config.toml
num_hidden_layers = 8
hidden_size = 96
num_attention_heads = 3
num_key_value_heads = 3
head_dim = 32
intermediate_size = 256
vocab_size = 2048
hidden_act = "swiglu"
norm = "rmsnorm"
norm_place = "pre"
norm_eps = 1e-05
positions = "rope"
rope_theta = 1950.0
rope_fraction = 1.0
qk_norm = false
attn_scale = 0.177
bias = "none"
tie_word_embeddings = false
parallel_block = false
init = "uniform"
init_std_qkv = 0.117
init_std_o = 0.0
init_std_up = 0.117
init_std_down = 0.0
init_mimetic = 0.5
optimizer = "muon"
learning_rate = 0.00433
lr_mult_down = 3.0
beta1 = 0.95
lr_head = 0.00714
warmup_steps = 200
schedule = "wsd"
decay_fraction = 0.578
decay_shape = "linear"
final_lr_fraction = 0.0
batch_tokens = [8192, 16384, 32768, 65536]
max_seq_len = 1024
doc_mask = true
train_tokens = 97930000
max_steps = 4194
dataset = "wikipedia_en"
Each number is 50 + 15 x the weight over its row's rms, rounded and kept within 0 to 99. Layers, rows and columns count from 0. The size before them is the row's rms in percent of the matrix's.

# k: layer 2 attention key, 96x96, rms 0.132, rows 74-95, columns 48-95
# q: layer 2 attention query, 96x96, rms 0.127, rows 75-95, columns 48-95
# v: layer 2 attention value, 96x96, rms 0.11, rows 64-74, columns 48-95
# o: layer 2 attention output (transposed), 96x96, rms 0.093, rows 64-73, columns 48-95
k74 094:44 67 37 35 76 36 55 56 76 46 55 45 42 48 29 67 39 59 47 38 64 59 43 55 60 60 56 53 20 06 57 76 53 57 57 44 60 45 63 18 71 43 32 34 35 62 42 41
q75 098:62 65 24 68 73 48 48 40 50 54 87 71 44 35 63 33 47 29 44 35 63 39 53 46 50 50 38 73 39 34 52 52 29 86 76 33 31 51 59 36 75 45 58 54 43 64 64 29
k75 107:26 08 40 68 62 75 59 43 42 62 44 70 38 53 35 67 36 33 44 46 59 59 72 50 28 40 80 62 54 57 49 62 51 66 28 10 43 67 53 72 38 38 34 52 48 75 52 49
q76 065:33 68 41 57 38 49 44 32 37 45 56 29 47 60 53 54 37 37 66 30 48 62 11 52 30 71 60 45 51 54 57 63 67 71 27 65 58 82 33 93 44 38 83 60 38 56 78 61
k76 140:44 36 37 57 52 51 48 46 17 80 84 42 34 45 38 47 40 30 47 39 49 40 69 47 51 61 48 32 33 36 36 55 67 67 42 46 57 57 24 77 40 48 79 75 39 65 50 29
q77 107:45 59 81 40 57 52 53 32 49 54 56 54 63 53 56 84 57 29 32 32 45 35 85 68 52 29 26 09 60 33 43 46 49 56 27 28 55 42 31 84 38 36 45 63 63 54 37 36
k77 101:47 25 58 45 68 63 47 58 46 53 70 57 23 54 64 54 31 18 55 72 72 27 60 46 78 61 33 55 48 59 32 52 58 25 39 60 57 23 65 42 74 55 31 59 30 48 36 43
q78 104:31 66 74 62 49 45 41 64 61 59 65 51 48 45 56 39 58 37 35 54 51 34 54 81 61 50 38 54 51 45 49 44 61 56 49 61 47 29 62 79 15 33 53 41 63 61 66 75
k78 102:31 51 48 26 45 79 66 57 14 38 23 26 60 48 46 68 68 30 58 41 58 38 48 64 67 42 40 49 26 54 37 40 49 63 49 28 48 23 43 32 64 29 49 42 48 63 48 40
q79 126:60 67 43 39 41 21 58 74 69 49 39 48 59 41 66 35 82 59 50 56 62 58 29 45 71 55 46 71 53 56 39 38 33 28 99 56 44 47 55 31 52 76 23 53 53 46 40 50
k79 111:39 46 26 47 67 59 87 47 25 54 62 69 32 58 65 48 47 47 68 50 52 38 66 31 53 45 50 55 27 51 53 66 34 58 73 49 29 43 36 35 44 41 43 50 43 59 36 29
q80 109:54 28 31 38 61 56 71 52 32 38 59 58 77 59 50 53 57 63 51 41 39 50 56 38 61 39 34 35 37 35 63 72 37 45 42 47 38 27 51 63 80 57 56 47 49 41 53 45
k80 101:36 47 25 43 52 72 83 42 50 61 64 49 47 45 47 52 43 37 38 30 54 33 20 46 46 45 52 58 00 28 47 45 36 41 58 67 31 37 56 47 50 36 70 46 40 53 44 35
q81 087:58 55 31 46 42 77 51 31 47 45 65 69 50 46 34 56 68 51 58 69 46 20 55 90 73 41 62 40 66 55 64 72 75 59 48 46 63 46 62 45 48 39 36 57 45 33 58 34
k81 088:65 46 45 60 40 60 65 51 28 32 49 34 57 40 41 37 59 51 48 36 52 34 60 24 43 48 51 39 48 48 49 54 30 58 56 23 45 62 24 36 31 41 61 61 17 45 40 36
q82 074:40 63 46 75 63 39 49 38 69 65 79 39 66 47 61 47 62 57 64 46 35 40 62 71 53 73 52 69 33 35 27 76 58 55 63 44 49 35 48 63 53 47 80 50 49 60 51 58
k82 081:17 39 49 18 60 53 36 48 69 33 59 46 48 78 43 65 53 44 28 52 46 83 53 43 55 44 57 42 37 55 41 51 32 45 63 47 25 52 60 63 42 27 55 35 55 39 39 48
q83 090:53 66 41 66 12 67 40 46 38 64 34 44 61 43 57 24 37 45 74 27 58 51 45 42 34 44 62 47 74 63 59 40 51 56 83 38 65 65 41 50 44 68 42 36 64 63 52 66
k83 077:64 37 47 60 50 35 40 34 34 47 44 30 54 42 49 54 59 32 51 71 26 32 64 47 40 43 65 35 52 64 79 65 66 39 44 30 67 50 40 60 55 72 52 34 63 49 32 59
q84 106:40 62 48 57 67 61 48 42 49 42 74 58 19 57 46 59 37 50 64 46 50 38 62 56 38 75 39 66 61 21 60 56 40 45 62 23 21 25 65 66 37 23 52 69 51 27 48 42
k84 106:79 22 26 31 68 67 53 61 72 46 61 60 36 55 48 67 43 38 47 19 73 26 42 71 52 96 62 57 38 27 67 43 40 36 47 45 50 32 39 46 76 62 63 62 57 58 51 36
q85 109:78 50 39 71 40 45 43 33 34 68 42 50 56 29 50 65 47 50 50 24 60 34 26 29 47 45 92 34 47 76 48 54 52 35 67 44 47 58 27 50 76 55 32 33 51 51 52 72
k85 095:26 30 43 80 35 37 46 34 33 63 57 49 38 79 42 46 51 50 33 52 67 56 58 45 38 56 81 38 49 76 70 60 49 34 49 52 48 49 74 47 49 51 51 38 52 50 56 67
q86 097:83 46 52 45 47 28 59 45 69 25 58 55 49 53 63 72 73 42 45 29 36 66 46 38 45 56 52 76 61 60 41 48 31 62 54 47 52 55 32 50 58 23 35 52 40 36 47 74
k86 099:56 43 41 08 51 36 58 47 57 40 39 65 14 59 41 50 61 34 37 47 62 71 35 31 48 35 50 60 38 67 47 36 45 55 17 73 44 27 47 61 56 59 48 30 72 34 60 50
q87 086:57 47 54 65 61 80 67 19 32 63 76 43 74 63 53 41 33 27 81 45 39 21 31 26 39 49 56 56 45 45 44 42 56 35 79 58 60 43 36 57 62 26 59 31 53 56 71 33
k87 087:36 51 39 48 50 65 69 52 41 29 60 67 33 67 36 51 41 41 41 41 48 46 09 30 56 61 50 50 33 44 52 33 37 50 59 55 58 57 72 74 74 38 44 29 68 48 73 19
q88 101:78 46 72 53 35 00 57 61 61 46 51 62 58 46 41 28 60 45 39 58 34 67 44 29 57 34 65 53 51 35 49 59 66 33 32 65 47 51 51 47 36 58 31 63 67 35 38 39
k88 106:46 48 61 36 40 64 60 78 61 49 48 78 30 51 52 65 59 44 46 59 43 81 24 05 17 62 51 44 50 33 28 29 49 41 44 51 26 42 39 59 61 68 39 64 37 38 27 42
q89 092:58 67 57 37 45 54 56 49 38 67 49 46 76 36 42 64 43 53 56 40 48 51 44 66 70 65 41 70 34 44 65 79 49 79 56 16 47 57 50 48 71 33 65 81 33 43 75 40
k89 084:35 47 58 37 50 32 41 60 58 74 45 58 16 52 51 27 67 51 76 61 12 58 43 29 59 49 58 61 51 40 55 36 64 67 45 61 44 60 50 53 22 59 62 72 61 55 51 57
q90 109:31 58 48 48 61 39 58 42 50 75 27 63 61 65 50 41 48 38 15 64 44 51 47 66 45 68 75 41 71 51 52 59 32 25 40 27 25 50 48 45 39 33 52 60 47 52 56 66
k90 101:58 49 47 61 77 70 63 65 34 37 43 39 59 48 28 47 26 48 57 65 71 12 52 54 65 44 35 44 60 50 50 43 48 64 47 45 44 49 44 31 58 45 68 51 59 33 53 48
q91 096:40 83 44 54 13 50 65 62 68 72 36 32 84 45 48 55 45 52 36 67 81 44 21 56 46 59 48 37 41 46 55 35 73 53 51 52 48 37 52 49 47 50 58 51 53 64 29 30
k91 102:55 92 67 66 40 75 33 59 71 50 51 25 60 52 65 53 47 51 32 52 46 25 39 40 73 44 69 49 36 73 52 50 41 72 24 37 43 51 34 57 72 55 25 69 50 33 47 25
q92 122:49 53 48 33 35 47 55 38 36 91 28 68 76 52 31 63 32 33 34 54 57 55 48 60 42 54 24 43 36 42 58 71 43 83 63 32 55 72 41 50 44 32 44 61 32 62 31 53
k92 087:31 57 45 55 54 45 68 67 40 30 65 71 56 74 39 74 34 34 68 58 70 86 52 47 36 55 34 45 26 64 39 47 51 74 27 40 36 62 40 72 28 18 52 49 39 50 38 32
q93 090:35 51 41 66 55 52 59 21 54 36 67 63 40 52 31 35 72 31 35 34 47 42 47 59 53 32 63 26 21 50 48 30 30 26 53 45 56 71 18 80 38 60 80 59 66 67 58 66
k93 118:22 60 49 71 41 48 68 65 79 34 36 49 59 44 32 36 73 19 54 70 44 54 35 57 56 46 58 69 56 70 69 41 58 54 28 57 60 58 59 35 57 93 44 45 58 54 76 71
q94 096:45 23 35 66 64 54 41 48 51 42 15 38 37 29 32 70 45 54 38 59 36 52 85 89 57 22 28 70 24 60 69 54 57 46 47 50 57 45 41 15 37 38 42 47 40 69 44 51
k94 109:46 30 45 42 50 72 48 49 36 30 65 53 28 54 39 31 34 66 69 31 42 47 62 51 38 52 32 47 62 62 62 79 77 73 22 58 68 67 37 46 41 61 58 61 36 59 76 56
q95 085:51 43 21 27 64 49 58 32 35 29 65 85 78 42 43 51 66 60 58 22 62 18 48 47 63 44 54 56 36 32 27 68 67 47 63 37 48 47 62 43 48 27 35 58 58 21 27 53
k95 098:69 32 53 51 50 37 59 62 47 63 41 67 34 31 42 50 45 55 44 45 51 49 53 41 37 66 79 54 43 43 35 77 41 53 79 44 38 45 58 54 38 54 44 77 68 61 49 30
v64 102:34 54 50 68 26 85 57 50 56 29 60 44 67 36 52 62 40 44 55 66 65 31 00 58 50 39 49 51 72 34 61 41 43 67 42 52 43 50 54 48 62 77 11 18 35 49 60 56
o64 106:68 48 71 58 38 74 35 52 36 57 28 61 60 68 46 47 28 39 61 40 57 53 46 44 62 41 39 76 45 35 54 59 59 25 51 60 51 54 38 49 22 38 38 31 55 18 31 31
v65 106:61 37 30 31 45 47 56 46 74 89 53 56 31 35 32 45 69 69 37 40 60 59 24 61 27 32 54 34 40 53 46 30 15 47 74 55 31 45 23 59 52 66 56 25 65 41 60 28
o65 106:51 64 36 34 31 62 38 60 43 38 42 61 74 78 99 63 57 31 67 65 47 29 39 45 11 59 72 41 61 45 34 35 33 72 61 52 32 40 71 54 57 26 54 57 47 72 64 56
v66 089:42 35 32 39 39 70 43 29 72 38 40 37 55 54 59 34 51 54 75 76 26 37 50 30 36 56 59 45 56 52 54 46 77 29 81 80 70 56 33 86 48 50 80 25 36 72 74 54
o66 088:33 86 84 73 50 54 46 56 44 63 40 49 56 59 46 68 52 40 51 21 55 47 39 51 67 45 35 65 32 74 68 68 44 74 62 30 74 35 54 67 38 47 30 73 50 59 50 65
v67 101:60 46 48 20 35 37 45 51 52 78 55 42 40 77 67 42 70 35 52 60 71 43 36 51 45 50 61 36 47 41 53 54 73 46 59 62 42 43 66 36 55 26 61 44 66 45 95 40
o67 107:64 50 74 44 47 42 39 27 54 35 21 44 56 66 32 60 23 47 74 63 39 50 56 34 66 61 55 63 63 62 59 33 09 54 21 29 39 61 51 45 28 56 56 36 52 37 38 56
v68 112:48 76 74 72 62 59 58 48 27 68 45 51 71 38 42 41 66 46 25 57 78 66 27 43 51 76 52 53 55 74 09 48 49 67 50 44 32 51 43 53 30 35 40 75 58 36 60 32
o68 111:54 33 43 72 51 63 43 36 51 46 74 40 13 41 40 50 30 35 86 56 20 46 65 57 87 55 26 58 65 42 60 46 55 41 53 46 60 44 45 50 50 81 59 48 51 58 28 35
v69 083:53 91 67 29 36 17 44 61 62 37 28 72 51 63 27 74 42 36 55 34 65 51 37 20 75 69 49 53 59 37 34 49 56 38 43 36 47 67 76 35 61 49 49 61 43 59 63 55
o69 089:28 31 60 63 33 57 62 51 54 61 46 19 53 47 49 68 52 47 33 69 44 51 95 51 61 60 50 57 47 53 54 53 72 29 36 67 49 69 41 94 26 40 39 50 61 29 39 43
v70 088:55 65 68 63 44 59 59 44 30 53 68 35 41 51 40 26 52 68 33 42 75 55 38 64 47 50 65 34 43 45 71 38 34 74 48 32 40 18 42 50 56 55 14 46 66 72 69 41
o70 100:60 50 36 45 33 47 40 49 53 73 33 52 56 55 40 51 61 42 44 69 45 63 31 68 30 49 52 57 45 34 00 37 54 39 81 36 49 60 64 64 42 36 75 37 37 42 56 69
v71 093:65 45 57 22 51 50 35 58 45 40 76 37 52 52 61 51 49 63 53 25 47 31 41 64 44 55 25 56 42 43 44 70 47 50 35 50 61 44 24 78 49 65 54 82 47 40 50 56
o71 104:20 61 58 54 55 45 67 44 53 51 52 75 33 64 46 41 62 46 71 51 68 58 53 43 60 20 37 47 84 50 70 32 51 43 41 40 42 27 55 40 67 37 47 27 54 64 41 53
v72 107:63 49 59 36 62 57 51 35 23 46 43 54 26 60 43 76 55 68 55 79 50 23 32 47 56 26 52 27 39 44 44 52 77 32 48 50 56 39 47 37 41 55 20 27 23 47 54 87
o72 113:61 40 42 60 67 37 50 33 50 68 35 67 70 42 73 33 62 66 50 32 54 66 45 56 59 51 61 73 51 56 43 41 48 48 37 27 61 54 22 34 56 22 47 32 60 34 53 58
v73 106:41 42 36 60 49 59 53 64 58 56 53 28 28 27 31 49 36 62 46 66 62 75 43 53 35 47 60 64 36 45 45 62 53 62 55 60 49 70 30 41 45 69 55 62 52 48 66 35
o73 093:42 58 41 43 50 47 49 29 74 55 76 41 84 38 32 61 53 46 45 54 30 32 31 16 59 45 39 35 53 19 62 32 54 56 41 68 57 28 57 80 51 52 39 63 58 70 36 51
v74 097:66 80 37 42 51 31 64 28 45 54 36 47 45 29 58 45 60 50 59 40 66 70 57 56 53 49 64 68 86 40 60 64 47 57 50 34 44 74 54 56 16 38 80 51 46 24 57 51